Weights of a small GPT-style language model, trained from scratch on English Wikipedia.
Size: width 448, 38.4M parameters.
Architecture: rotary positions, no biases in attention or MLP, tied embeddings, capped logits.
Each number is 500 + 40 x the weight over the matrix's rms, rounded and kept within 0 to 999. Layers, rows and columns count from 0. Numbers have three digits each.

# down: layer 4 MLP down (transposed), 1792x448, rms 0.062, rows 1363-1462, columns 64-127
# up: layer 4 MLP up, 1792x448, rms 0.0713, rows 1364-1463, columns 64-127
down1363:497480489451502449507454466511492548441492486468521531542495476527478512383486438549447498451489509498509451586553468484537488542471565538545454477508524521450477522530573558524461481489554503
up1364:553516540505565536498499515462471485485496503491465519534469478569475454565508494519571514519436518459501538491484520450507444478548484465522503522507478546531501553483498421516594453522477465
down1364:482564517522482518484455505542524542484546502511559383530502526567490500491486514482528589424549483497534522482533497517492486491491531531397455468495487455524476500557485529531518447397504496
up1365:484449548530521533456484506481491492500451481500556558565481496519469569450448518467464519522503513536417506570505414500487445518497537477486552477514503496591488474505468432502476495532555421
down1365:459421493546476469457506549499524494545530419473538473473468529529494562553522460443444437518458530564503494551463487446501461462508539465442544540528563460476539475466480485541480445533489470
up1366:510495472487456490441483464555491447517484494532465493512485606503523543542457466583542560514415451526575494555520501453505496437482496478487588438471506513532521524466462523558544570538421481
down1366:485487515488528466495477484571482512513538444483556523517479516493497480529541506419489444481485499491498480514410524504479490533532510509555418556502525477520483503472480466455413454504549539
up1367:483483505527531529514538528536588504462504515527555466555476455493532483447457548459517473455547453512417473556488559471563424518515532444460527459441508455466481515494543517481415428476524474
down1367:503448605534480456493533528451450478436484503512484406533417485525433498450487496450543518496508555506500541532510582489481425492468536477468528492460495577566470539420564462536474496494513566
up1368:499529525452362441484460497509544438485474530486479483575513469547547553503517480449537507477414459465531501573489468452582487475487562465497484510424454467469487465551492498472431453400476501
down1368:466495512584404451508561464499514424479526492509493572448523563471429474477456662553497488435554442480598584527497403495529554500498454446587581459427442468556395483479469437522415524444566487
up1369:543480484576423388542500522510503540468492439465542522505500595589458551428561462463456469465547524443494506486520555508419518495566526497503504522498476504499515488519460588489570517532492496
down1369:511473488491456497470521589419531468468461500527529547493514548471453530497486505513443588487496437472558517531492545514426531440489457496523428526550523434560485472515503461564525518548418499
up1370:523470492531473463423485502459532538440558473434542529430539458504560404500486519535497425450582503470478421518530503525498560415577528537531477507494513493491585494469524503497535431556461580
down1370:560511525455567506472491523526523522537459462500504538522563433516456553491553490525506504580525447513542497510541513498477572478556491462615525522517519535510551539438505546487534506462498477
up1371:561545482531440543435518439473412466505515445496434488542423616569482423471541518518484416442493470522468517509546536434516499428518487517501505457500584477570475523442516499429490500471528528
down1371:539505480454581492534443460474499478471452518504483497494498459528466565464515518486550473507498517479584506480503388543485513494520543513465528421514571457535496461462540470554505508498590482
up1372:482521428605521453457484528511483512472522490507517435465417488569475532547459471544635539504557470533481421553588543528420416465458506531431488520482541510452456442469457546386508466409530552
down1372:500489482479443505481513550490452425451502547452583525511530488540491530526490503489473514481543554518517458398493560495518477454586521507405538520484442501546464468540484490579636448528532452
up1373:548477548544537497492415470532570515559461490545581479458507473515551458516546463481461478476588459513601552481537486502534524469494551521525562495502625485479523505496484475497474492530527486
down1373:510464546574497429468475474525515492464543420475523505421530495548440511495466507485514578420453449522603516520566575550521530539499503483443477446489536494461539512473455515527456478477494474
up1374:461487494577567452494440459476487463415550521465462520510528499493476445461485447544552419569526478451482455518478470509513451493465460482529497444442538511467491519485522547458438490534516573
down1374:491552480462503508535517463471501513531494506559479484461555516499421467434512513425494499500572457481515537472457515473533559524528437485500418518510449534513497472385480490495587490502427498
up1375:475480460504480515554493609524484486459483483509470510475448504557553409470509498480566449588532515505414446524540561510489501508498503481518557511485560493510532518525574485453449506507493564
down1375:504491432481515497521549509488484519436499449510496477406580524496552430477556511454496464486480512532546459503512544487474505435482441539538474553499538499550549484468558471517486504411475541
up1376:486488499628526446575530469463514562392519488491480463511484487511551495440447410539598527441452465468507535445543480532428518546472466518563526501528543520479520469501373522503480463494469519
down1376:529473476532511465539457573499499527473510474499464509449561451551465439458493509581596436584429539475536527399452454546546539418549478525499575482589522444444506525435525544531487575449473483
up1377:482497566536508476505569435512488467487578486526520476494498456507448535523536433431483548501460526531498448478517500404549505435482483491512476477532517482515518464554481457537526571554438504
down1377:520518499455528481510526481465485454441574464527530472571462488446495526557555460403505518512508483547478569486528465536453485430509475444512536482436491474486478495528431538435491452512483491
up1378:533441462539374521465520535489515492437513533454547557528528492515505520569491551448531432487464496476460459430567433471501493558470477551509488496519506525466495514568567457453509529544424483
down1378:515564504495542585505453569443468509512541533565581547489475504455506492561393452412499468544500532473555542507525468461513520546542553437502479461463495492474517527545481447485479542512504543
up1379:479527521514515515450519495475478552477511591470505529474469574514506520496500536538576552552512478482467494492499508487471541502474496503431468544490435469559538453521455485595520496518534501
down1379:508501494506424476522474483470506538478501476448479475505511449497468534545510501484452528524488542507504480561516459441459479500448502482549586499437468431465493406486479480526465554487496474
up1380:524540458478511447497556506577497533457494486475466455480450504567492503526523501495501513542504575456551498620459519476512516522519463419490550530475474501526553504441481466452414447457435566
down1380:532467447562542556478500537505559523497519506515553525488530442523516394515493573501504537492533543475546490459587542455525504523440545501525539528502477493501480510521461455556557477456540529
up1381:569496500554427535552500501538519434530524564499552528490600506608435494439493502488486513534466459487444472456512457407460499576502457481528523445517447506437519513487490502517499457559471439
down1381:428526494484539502480485599467484474535536502499464471474512576440462510543525478443505473498506577458509529450555521481495431495432505434487457547555512522515480525476524542525524484414451460
up1382:535540529466487496533445489465535437483511434463438489500414460561498480460551459422443507515465567503469511518471534494484429521577451497539456583509576524533493625490533522498449606526559556
down1382:462415530555517507525421422537487501512501478538512496575530415532530552515415531484531472555468516475507473557464463476574487490462577532522484521529536399480508444477537510492480486512529448
up1383:536539449557434468537513542472529530539527491484504553509488458497458507489471566535519508475515511511542474457524451497469494510477432559456526410540526549518433464524533503468518532502555494
down1383:507505498578500530498468530462508538537539509465484448574501442533468498434556502476489492568514477462526508457556546453537498492476490573490481504476497483484464473484531607499518506496568539
up1384:474552523526531589489422444521457548484542464487484484448496573552488550511564483536570464472515483493537494497411566504466578508570540516512533539519456461493461490570522543414495528518420540
down1384:483545575571472472510452525506461552542469429522466495473499490478497537427536408525474478475526543518421469505417510455410524450455512527432491604468477485494521477527518470509530580486550505
up1385:513521522425504515503498451520429469503491490516481452458526445471502521531517423505500492506502417494470604526499458531495490412487453565545541504532505486422487440538545514507535536494555559
down1385:498465500506524463489469609453463473474455464586503432517553502484551477471497509531426562591496516492571502505552508423552452499504513484508495454499436507414494454468475480520552494535506434
up1386:541527467492510449467481508496510529451442476517469509515474496560470521485435530484509413527489552527489536464546445486509520487516531446474517494490497416478537433512495448488463575507447505
down1386:536495538456512480488430481459466484507482555538492462526454521447520570517492464498508476467499476481481482490527413490575509486459470470500520473484489506529489442457464554483463508504444518
up1387:390504465486451478565438447538489487415516584491553447437511534518536529520459463517486585441464497532432482535503524438469474509530511541435603486510574489522487588548528482488517535491493450
down1387:534486553508478505503493488500511511538491403463510535552517476492440447467443453506530536566418449601503470489488500480529514509503494552512445492513490548486492549532518573481497580453504519
up1388:490431509475497529548497513495532546529521472460516558491492514470510427453528496470501447520477512502551486434505477448492488448446443501497489508499549461501540530549522502525517495531485573
down1388:461543480433507489516440512438515507437464543571476527455454476451564483496506510477553472543557530549451457541518477476521510484514555519494460460517496447533569558470507506520453591455606458
up1389:455447474452534464485482537478473539539562488506546502506518535485505528503491579502542489462550497474436508451540461450456507487460489564544513464509489504546497472508486513504468480503555550
down1389:530437408467494485522572464510481558517494488536502545517465513478563503550520535482531495561542486481536528489530536496518532553420525481600468502478512542516550491560474542491480572458565419
up1390:542490464578519478463502467461508545482535498527492482474487509553455505538559483513535494563458491513485516505443448452507470515528496486568509476544492461544561496460557432545516496481502447
down1390:537474462503511491485521579512456541540492507491520482569491504442527554568525521515506566539550458478515511477481504571511467549523481511504515540528485460480507557577474463566593526556518464
up1391:440411496475515500545437487523504499423517535540451507543516461521438484540440466593554477515490515549484484447463459519506459439425446548495481498512511480457523501494493478499481455419465529
down1391:561538530420503559547509460469497436422462500520451526433513544434535546495523495484530504521437428546488488493515496495468553507451507466492517378579492469518525516625580475536480530462507465
up1392:501569479492531502481525579499521511393519528485496463452465471460492522523505506541542446466563524550444487546489490409538532508497431483506483521570490441437458502488522537473490485532471476
down1392:511527466392468507461488544518505443416572486519443494491547526532488462503503511482533441505447530455509569492481481578522451506521466503510493472454528497557486528502515516518477494495457482
up1393:540452440522542470505474559492523467491538504569518492500469561418474469528498495517527516401459513528436457517514399485499516513522522498490546491487465522483546520525494471508527569436482497
down1393:512490469468487463442547558496538521469504454484534541523493498535522471522474472453520560563563462515492487536494504515407501469516475457519521491494561508483497433517498464452519506512473521
up1394:490528478489455493480531473525483511525506495450458393476534456414532539524519518484532478502516511541510464512490514501537433543589483394515494491471514581478557513539534435481506544476505511
down1394:451529442535546508486483564486438518493495533536489526425502479524438538487486406544466523502460486479553600480501499431494482545495526575482499542533583463534480526509521580457486508513458464
up1395:431502543517462461520511442537499442485465503545493538461406483440531452482522583493519483528557554453541533478586574531482485522539553480496448501472511520523578550500548524555489464485458559
down1395:453502460560496489566439489548536484466447533538535489522503474400478513488465508453528438577475514576520491485508494476518460484518455554538526517460495548526538447429492572535464524477494498
up1396:442437505524521497432520476511536438523481485530540517473484528468525436508504553500479476439516443476501520564538484491522545423505533508503482465484530575502517522524582484435482509530433530
down1396:410495559444504518481506521560476491513480446547476440529482449516513534533469523568496533493483542528531554546436464530561382420507576473477490489532394472556393461445518518490493549497525446
up1397:449483534482430546541515506509483446487539516517489543481522498508470480479527518486481482564529448442453496537535448415526510483507545549485533447478457484526509561517529467543557509526444581
down1397:512489520473518501416424500464543496451506563537510506512465527541530570540458459482484493423481521560523554531455463568508581469504488454427542544514543518552566531480512543524570487564511543
up1398:530538496470430446443459515510509496414483497571526509550505456521497491537580547485494463507565486562511511512541562489497487514497497450550476527491450505488506530496412507504523519484467517
down1398:427456491452536440497484427527563491497577488468543485501524512564452440497457440464534543503468511435443521499530539536485520478488521559511467440484523470494460418548515489460475571504534456
up1399:463488544560450420517566516554528440495515477492593627417509530460497548435515535496517511438502535477619506487502497474494462486584423386543557456576585470464516466616511456522512552476536516
down1399:485516524518532446515602489489562546462496493515444496522424532413532554521440442487534534548461482465497543517480551586504524475493458487493529467494491486548515509487480479552553474502518571
up1400:513553501509553600498465484508536486546530501433548533487475401491556493476539501480492466462476493464531468518478466423573443515466465559534476517481481482459531468501612516506463511503486579
down1400:560488527521435493562429588550461530495459409497462488520485467454533436505498493556549539475492421498531501483495503531520474538464502465501505418476558525489429544572447478504495494495451455
up1401:473512483437502552541501534485486486405514590522534491483501434433503466493538435461481520574457487528478488499466489493493494556466510533491481506527531562540556452427483514462572470503514524
down1401:493471445535504502531536502538450531486496537508431539580445537469462518501523527502498536496467455463554510499499523493543559524435461521490522511456511504489487493466503550566556491485586502
up1402:469507458507478534541551549510501534451596496488461517372455464525511420478470495530564532540493519487560455511407575429452529488547516483483479499520615483522536537520468509486538522593502438
down1402:480445476490511390482472504560456500499463479506503501573535541484513504506501484489526539548498489546495448500529532559545536529440521505444474466500498474409515477446479439513542466460494554
up1403:495535472489591510445515505472457549498559515487503534488528481420522552483466466491495519477502540539482477462487490560472457534538482480485447513547491510506527516518471521471493451482550559
down1403:517510489476550529526541551550520478463521501500497478418503416474551550462547546499442467523515562480449559501503540437510546436526483485476506498484592452495582563508509465479469499548525472
up1404:521458506497473548535536523516483468545450499502528457510521470547467451587458545478468556507567456438491430481467574443589530542521427497494419479502590501463546537533561473479470550519546492
down1404:532519506471436553538439537528520469534516545544527494498561534470520529510446549494402549565530524395621425517549474491571503574534517453484564469449527502428494521541530436536532507549550575
up1405:484474441522538512453452509490452492564495499558596514476492558525512488482437540431500429494414390531491430440582517418500475493486434436501526441569568491472538434501535497500552431404502458
down1405:505496446542558549473508482443432506527471522500513547538433539480519531528508441569533459512487541524496506513569532490484503525405536543432409470502446457541567501541529514470502461497483444
up1406:489527521513574485521512493498553519478579529498549448511514467556435481495483465512460507426415470438585471477421498559441472552521511472533471535523522459453447476556493440559405565491515521
down1406:493538497514551448525510500505506478502475571552488533477585512451509456572521516520543541523427491523590549493523471550467565481521523541514530521481426472527539526510497536479489454531545563
up1407:492522504467562514532502548483483472447498489495532461498507460508485494495464467491455534494523488517471472479516529471500504498539483455515532489499508547453463438468545526546523532454527528
down1407:499446535533534423458521483544562552443504403479492504503549552479571476470461480441482475512576527488527470509510511485539528461541519503426511538542544450482517490533452543533460436510524546
up1408:439528496489484461527527488496454556506518524576561532467481462504568523466506512486481475535560529488535513468476523414529529530542515491519475519490512466500460542515437461512532555439404545
down1408:444505413479511423526520590568471481566501535546514526495532454499544576567521499498458531502530533542514477415581508515488502550543532470482531570509439418494466581521427532516500567484552526
up1409:496495496474472542417508509539467529507493498466553480513457518522463530491580489412474527497512512492518544452535511458492459489560533454514472478511463468530495545531453485553474477495482449
down1409:524461516530506449526526565517526461474522541523543511491527515508503485515447484527540451552470474485474541461470506452501575512524477470559490519490522500443513474510464497490597553473513491
up1410:551480489559517531530466480527453520510502510493476500535535522430460505509462522454497549430477551481528432515561556514499415532524488398492514512482469502504527439501501501448502488505521538
down1410:506455457498461472469396478443564483493530480474515542478506451434468517567494492513511452579435444570471500475527540449499446462481503513541442498510522502536455571529485461452474480458458512
up1411:566476458489519542519500519494562563496493458519482525531569546500521521486555457504437479487555531440525483502514463520531442499505425430445537461515495568487501476483516473505498479520489523
down1411:427527463481517495486603443548443463431512512501431496436480507473461441558528455454558471474489458505459517503472462498560429511515441529507510510493530466430499436543456524425467494511503502
up1412:482443512496528502554463494540474515460528539510473515494471469490518544411538498548497497534451486503469540549580479502488490469498467503462422504512478484474535497450444528463586470535567444
down1412:482492484516486505389550619439533443424542481469466541565535489450455494513501493493517505567508524498521523435466468520492459535553529475395391500554465536463522513531474485526533535483547518
up1413:552552497536486458524480557500552500516547559411516487523459519500503532473518488454480519515481512533503523488497439535549481466507493404473491521482483541501419502493483516505497487546467543
down1413:539459483471529477448497494536527507489428477518470451514524531461522454485505522549475472540478467485485494560542515439545507539527516538502560372552466537560536568493558496456536454514524565
up1414:477428457519527501508469480481564533504481535482503518478559415519477542587561453513446485474464496561480506494493472457507442412437507501494446524531516502466493514486524493557506482506474542
down1414:412479507503525509460522512541539494424481466500442541494530534429490548466529541481478517476559484524475467518507607460485479562524515512532602494494478543490504486479423479485533513563513501
up1415:542502456528464585473482458487530491501469515518505564514524554526548526527472564483467485464458481542488480469589547479452512461542545475513504449554458462493511454461496528537453512462485555
down1415:483537492491486551516509522468456512561486527498525467449474516520513488501493521500547559511499470559493421425508504480459492479443447501493516511515447561469515552550488512528520486533485568
up1416:493481509535540438468506416567475494442598499498527437447510509547586545512546484486535496453455468555498459507517521515507545559402450504477502499517524478494480475501598506472490509566594546
down1416:510506478447499557531448519537462436485461524492499427591538506453539525496465575471476520545490530502576507496466557538477581482492524480471508508469497516480491462536491487550539514492507579
up1417:500492470503483436458483456505486551536522520485509489467496487480425509499551461511471535543418536563490472428593487497489516444542453511479462479488582489563507559505438495474462491461529476
down1417:560498508457512466497422578466474482543553541461473422495566494523501495507434489458474474490497472530515483511512431550506499475480502535555533458511494482519423553471470520480549397470483532
up1418:485554515463477448581508475508465535482444497471488404476456533565468455530490502477439529436474537629446479436489522462474498575421527572511453452547534540438552483557566484500502525497536497
down1418:555526522515553533493492546432524538532496514463517477506553578493454447503529489456551481481499619566436485567389601569479530499472520605551469526521478528506538487536527514522525459520494573
up1419:454529550515461415501503490413488492460415463401539462456433497491516468470555421547535573469490474428425583537494536538406532495528509470540458463414560537450493462549502430440460521530499508
down1419:494521468471527533498467601494464506517499504538452573548514488439487501488467522461500497540436518564550462401539467449520471526537496494547527463533485571486490524552465471519509536460491587
up1420:515445498541495472548427485535549516502516485420455548542491476456493467512451527489498539521477468589507500471484509587479511466451560505475420456545522519488523526441428495478525508456520481
down1420:461526437534498507424541574546511472458512505576518533475560516523441530532505527525452497481513511465535524575536448540485506503544451469470503464484481474545463526405526550488504512530517507
up1421:484425570459515541452491498505521482493497511523503510510428483511471494557439421547475485524503498432487561536557513483457461505487557469536512518458484516493501437471477503560465435525531468
down1421:510502526526454526497490477511533477525492527512473501502573495515540448505451520453527576596500474489502482513536534546531523504549480468468522571484538487517500499509493426515509480468557541
up1422:475504443445479539476479483530568545538461515470491538497523530393447487451504449508466503494503444550413522504492494520468445502497518502474538511571508497568480466443462544543563454454524469
down1422:444478542511422484501430494532501446531521428509530502505535535483488534493528520518479431523427556554458529515529517502431479466353526444479569486528579580449498464457465469496463543555482606
up1423:480493512489467570497414450525478463453492480435506593423532535502521503453528461552433513467489487458468529503565487574540436477520575464540509492504530477539482443562520410562496461597521539
down1423:559551479489435557505567480525480435499432451479452574492513476521431487511499496486459543455454477469470551536485554583529411379490513449513438486420504460527482396501487525535523490516492496
up1424:565425541527445461498494507502549432498439552480548527435576472483490572523447497456492531523482536491559554544514487505432456485528456519578446459473473528485496540537490493466492525456410488
down1424:424499468459507453481480505526427435513486473528474484539480505536543521518459503479466553506507463492476527479550450514557493409543449507505527469463522583436475462481496534530529434476496505
up1425:488446539476474486488500525460518476532461505490501515431470537474491506494542489566503535532428477500463512484501468517500479525550514403525613482522496561577511521479517450526543457533448567
down1425:506437458501506556535509496426460449474554554473574559509520515462504572464561542489484533492564546467527530469498476533490510449421537491480441541445446409505480541472437533461450529546548463
up1426:385404561388449553488469540432504554526550454498477612455474484455541458516489515545556454448525511568467537528502493487412540560434576447525538484582430538514434430511508466483529517487523531
down1426:418403520478448495396492497514539525475373454502585587473494531479560407478497566532494609472536540476521573583457574490509490448406455466589507509470514505546530535478588452549550463598488543
up1427:478525489490493509496465535551505518382517538514501497530511421458581508578460495537515433529508472471477455576446551518492486498495518538484507485502422470542529476448522501488504402494525548
down1427:520504525468509500505506436504470460560502437503493472445530474480582418500583451518562426591533511538408498439465508475530485468484453549553445556503481512549487540533494487504492491507545579
up1428:471530474451466545449484488498481482534467640497495498498431452508553580458549510470590480483560520502570501567560503561469413503498518461504456469564473536556492508481513507518593557557439482
down1428:515510444483540446527522490521445465589556517485517501355401454561440520482491572488519464461441489445452513494464455521472394501513516479510549450461465536534469487418509427502553506476500540
up1429:489485525517545527537435425493491517518455432513520517456487497546493410531453609498512472540429523582510528509465494499476413484549557542523532496566461472467487500535560504523494539500510496
down1429:518522467491564543493476485470502511454497520443485439468495501508547550535441470485511492562521459429469474522483512508524504490580413495467464490473531428538540479491520535529590536468536489
up1430:498474477515433505499473444530620458470508539497501533448527504483566435517514529507515508574440587544500538513479496457549547506507436496446496511544553575507558514561519513551500502471448546
down1430:546522446465526494493531484499451400445513521509476480572502566441628441537506450492497432481503423551470503468516435537470477520509531504430455521443520572504476550469562511500528463529504479
up1431:522511497517417589539507558498527514530574546531512482462486507562540428416495488532480460490487548543553461510496519564502430450439441496489565524425500448493496531520530492500438454523546520
down1431:481519539448548465492560559465533438461479453448414529547445440419558543607506548489445586529494459467540511503515506563505497471486459487521533466496475514493527469449530494506537503504446532
up1432:465494444479510457474478485519460494477526539508451506504526409487545463509522448547537495481593498508419514551525463508443507479495521450449498450481498521439551568521602528500508555503503421
down1432:499502503476456505466529568472495464558532490515512469416497496497515539568472547477439530495435542467555470402415485506526534497476454479469515493456451489522519467459526478496520521519572531
up1433:540450580453519492466507455449507465456542541470495551471451424503458504480427499385516534489495514488410475564481474518519546455454472489467474551539473526424483455576459449500487535464532468
down1433:443436474515500521514487468542517455491496535515475540521466507534514482441533489498513507509548560501530525498482523508516472489512533526444492556578474505555459486506560521450525525542544518
up1434:586550504577470501522533527549472524504573555491548514510500477501478484486575474522514486523607436465511461443476543507526520507516502531460547517479465504461446616523540520460514457501524477
down1434:481471475450503513574499549480574500505471433497500503525457456536506503489466545491464544438440556481473501535480546502468491471541562504463479514442499383534476545498537522495491516474473529
up1435:451555471481501488514490492488533436502501465551529495436468563469540495532444528573498545483520431547481436467521507444520474477552487613575442501521569514472483596513492504511566461456446450
down1435:522514523502532460503434518531487519534530526491543568470547515470512426498512508527476499534424586524498522545440455488512471498465475511458521439446567468556505495549560522468572492506459571
up1436:466491493485531473516552513484488486438497536494520520461500451464509454443584483429479472515486517560542504507498466475420423549526510462508565490497532555462497446499488474513533504483461477
down1436:528443524481521476459557507525464392490548501461478584470458530565531550447449514439562462521470530527402493482556563474481516477499461478488479509569464503498570381556536541497498480517433498
up1437:496532487476506484526422497453458550467410474501449478610501465485470436508510500475513515487483512480500437481574492465496519492519451452501581458508499541481490433472504507486538488496484498
down1437:524452510427467459611496424499512455536477499503465481484572494488564543502543482522434494525552499450521493461457518523515540552508519471513502476504438535501524460427544462523538551465595462
up1438:513507494488495554493532506577448528448532460473509535493533461512529464455481577508544545514463514491521550476532525461507515435510492489484414534516529544465517482466549490494541504490520520
down1438:591424440521542479518487485527492540512437376462539524515465499538478541554508481447467420489515480460394531469477482555509534414432455561469543524578476427456540513519498515509486506502517548
up1439:588448557487506439513546430560485486486576468409485528545518425513505430454472560486468560516353471549501532554481403540455494490545546488522534480592471569527458428544433489498436513499453501
down1439:558381521527432504457491492469468545510535467474489574453528445533459482407398469555522564550551473457460468450476523504495560505474567523453455538584539448484511452513514506487419463368512433
up1440:514485448488524476547585528513512532461500446508525508441521478543516473508490568483442459450457499497513551436493519552516513505428504516528462496498490513478532477476450515505581449509568539
down1440:470505542525437462493508497507550505460559564558517519509499496452546461421526550508531517521449576497505472506541536505540486518432476513515547466506507556512482475592501507511501439562425532
up1441:584442394451483509427489580524498476473468437566517504485522526537383538491512545461459520497524562528515482537509458518534517522533447454535437523444535530491478533509445501496432559476499530
down1441:605539501470535500513543518521506539503450501497527521516533503504509508529457498458453460449448498529553498469518570447489414487470469516584531495473495490461552504524513517551553525560505536
up1442:474501492552604581540512565496524575503536481552535517475541571480460528489520493491539532526481511515508547519452480433524514491502515460456459528479456542428553476501503458438496470454504494
down1442:480469530510504483510475484522569510553525526573544452485523496491546527523571474517526368539468493488497550467519493485519507493507466458576488479521547530537461542474493472408492524519543517
up1443:445515519458535538490521447579446520502551455533482519481531539500524538515598489562499510472526448504562515530507494504516479498546563464580496475461485558454475496525502586467538456434486476
down1443:488533531464542487450601516405464578472489448502526505507556549522572493504550537555486542440514506516527536535477517476514468503481483417464448427513515522499444484474517420516447402503478566
up1444:523473459463485477527454539582474411433460496377552496461489490518458552473563461580437481393500499503534552537461481492506496456390548467475543494495576510550508539503490490456465513511491465
down1444:503475489464452543510545489542486559469504524516442549474494544449522513443418536479493570535559597577491502501483494510508541485528471545490477525523459494533478478481456457532510573454570480
up1445:533431528514499545504488464481478502501545496542542551481512514543430474438481477472461487444598534526544548480485476494527565523475505479516476493489532471465574532505482518540446494532411451
down1445:510476586555470514582448466548589523442532485514590464480489494494513546467544478502489545498441523490509433502547497517534534498514606516529540466509517500500464517524500497477534456499552450
up1446:562499474569447533467530501533601556469525538456482508457542541565533468443514492473584496516489503440534538463528454446450437483513520482569496513430525472477509518507545495487486477525475580
down1446:544551362519485596428499517436382512479535458490544554600456575392528475460550517554504542517522540541518517479573490474500514533515531526642476499481478510434516494501511454554580469515527482
up1447:436507467466479464481526479465460485496479441472468488537511520447462516529441551466505494455530448477500476498465492514499421419464464522435529435470522495516501490512496556475565478509502436
down1447:501500549524473524561432460481564516488521498466467461516433508476509492478524412536510449543534516519488540512516515478517511478486543531521551558501454489497485483522506519504434514441506526
up1448:498503440531407495564506583585521487445555439543504561516523451478467535441362536497507526524437497442470478526511566480518447469490409515543452544522484396530484490511516470468467431443558479
down1448:499505562510483536550501469474522571547544436385407461487493490559611513525480528503498428511437533460405504493516521517443509469517460498536481490523532455553465462439481548459384512520607507
up1449:480526542486518473493456487471481492512517522535487514486463531507515525465558448585485497443537511474506451465398508523472551505488461522510543497510592512526481428486442477500496526522491537
down1449:487468489530500499441543528500533586517449433464551509464486505477514476541526552523482536473460451507536482477435442491504534449507493461487553514463470442472494467461529481513498480555515495
up1450:425500507480505479521460480508551485486548504452562524507529533529491474555493489542509454526484469510488500542476508440449494511451507545549459452572507423499459542522501412512529485567472527
down1450:496540460509549499544524496526494447509526550514536513496508454443485516510417506535565580424530431506482515519484530456414467448510477448566512509476552495547515546417491540544498571533502540
up1451:556475479453546506545554579426607530498440485480429502476515613525438499491516465466412470530507498432487526441570457500469537493495443532442577496510450513514495480462481430504493425533553464
down1451:489466543493497423516554500443480468532452375477460479456480478487454462519468415491551480492484487515481520494571477520511431502524475470474435560462514517501509497516429570403468519514480496
up1452:557500465513455552457492511517469493517517529555527524497531540539444532507451553482476508439521524544521454497549495529489524565514524486503465488418531545485531519483462511510464434495478491
down1452:526510465511493482501529459521521523538479534552549477436541467515473498458465550480457538437552508522484432466491576545440521479504554515448525547510422509484442554550478518478475509483540548
up1453:491492460445473484488458436500514492535602449422454461497498498436457504518437519521465520500484525490561477609557538521506525547493463555508511558431525557472544503548488480482545472511513467
down1453:516502497375557512543503560480552498511518522488477454448512455524439518604445478492467521560511507445486482549491532521550549543524512560529514520494506482555522540455505519478519525480530517
up1454:574489437543486577551512456478497507459421569505590528504524449524455455507523522512476515485506485528550515524490485475454498533477533419545552481531560535496467474447474518527441450501484506
down1454:483509477470540489559565443538517457448523516454447451507558539458526533518519512382515488517490521508531511549485448513536509498479512546504525480519520544499534476586466517478440475539519529
up1455:524510465527469501468513520491528559497547509445581522495412477504468523520463498458576448510456459536450525543527491534501458497557503532483477553507438471459505503502540467518482443482470477
down1455:469492559495490523558476472517516474461472496538378541657492543530486452565463530438515477501502492523559560504524441478543533469529538466505493539457470457551494502515495475502474429507562500
up1456:531494458511506484452539453533480542519441429446490493449555401529541504494513478548540483498498498484428458471517522413508460575486573493467523512408448536530503553558444418489457540527524497
down1456:493517535532503492502530503457428425488502537479493407464492502478527482505462475478455510429435507534512557456504466460492458465550494545507480462525499511428477504521492538428488473497521529
up1457:539502457560444484514502553556466510483494520491485500594515524585543502590553533425508534559484423480580544526458515465525479501540462542470493493538520548500375569456497476486495376559560487
down1457:482492472582576559477467404446431497480505479519520566466545464552514562478448526480494447394540561521520566494479505506583498499522559481450499601498584507549555533538449559474479399528490479
up1458:507554502480561483470503511537452528506464469503483581496457520484514534544485567553540450470457499440434449470503534517541437429490494466515532470563519493471523479511550566530514533538560496
down1458:518499521480416588487511446551551573504441542496463509534457549509481498551501501498590477504494554445490556462490495594516537546474491560499525498492515497510485511451499521497470550551482522
up1459:433563491489487486511489523518478477432490525511459479450523462536515565497551554528438465496557507464513511551528542474528542536481528480502461420544470448434457446527533517526473490424471476
down1459:505488509503567568476483454503470419456447494529404513447485507595546475462503554483556474536523476480504524534462502578492542450478468466564497495438505424513461459436486539468447518459490515
up1460:479406527461557504467507481456509491425475515568477534540488518518477483463479459497531479490547434513451557559468492499527558558499476503561492502549512561413496498529409524534503472516535510
down1460:452426473495458458634458460499486455556539521529524477470530451451519506484392509489464483525595509537549594429483508563471513518521516521494483421508487491542502528517510535525497412557524480
up1461:520479537557558530539511494528511465520536550441489383494513463473516497565501485536571511472463550466464476553547467493511530456541515556506491499560506540519517541599483496544483535536517533
down1461:513523466505415450454480466546522497516457410500571498549557567548460531478503502461432438477494409461566520483529486578466482562515578495520580554549566491598455535473476521513521533474439549
up1462:492434540509507553478641466505460523585467507522529518505450472461425488552560506407535485502462508483490429486552514514456551526552464482584522603503518557485495516517494557481469486498464430
down1462:451502516511476530514486461463443520520488465460538431483496471493488509564480517534497615507542507490545444493482498436542592528457548480436554522462505512531540493469442464516475482511545486
up1463:484451524559524517529524502502491550550539507502476493529472554512493464510489501527536517470532502499466467497507472538472491447548404520527477459473469528443463522503452495485485489517548455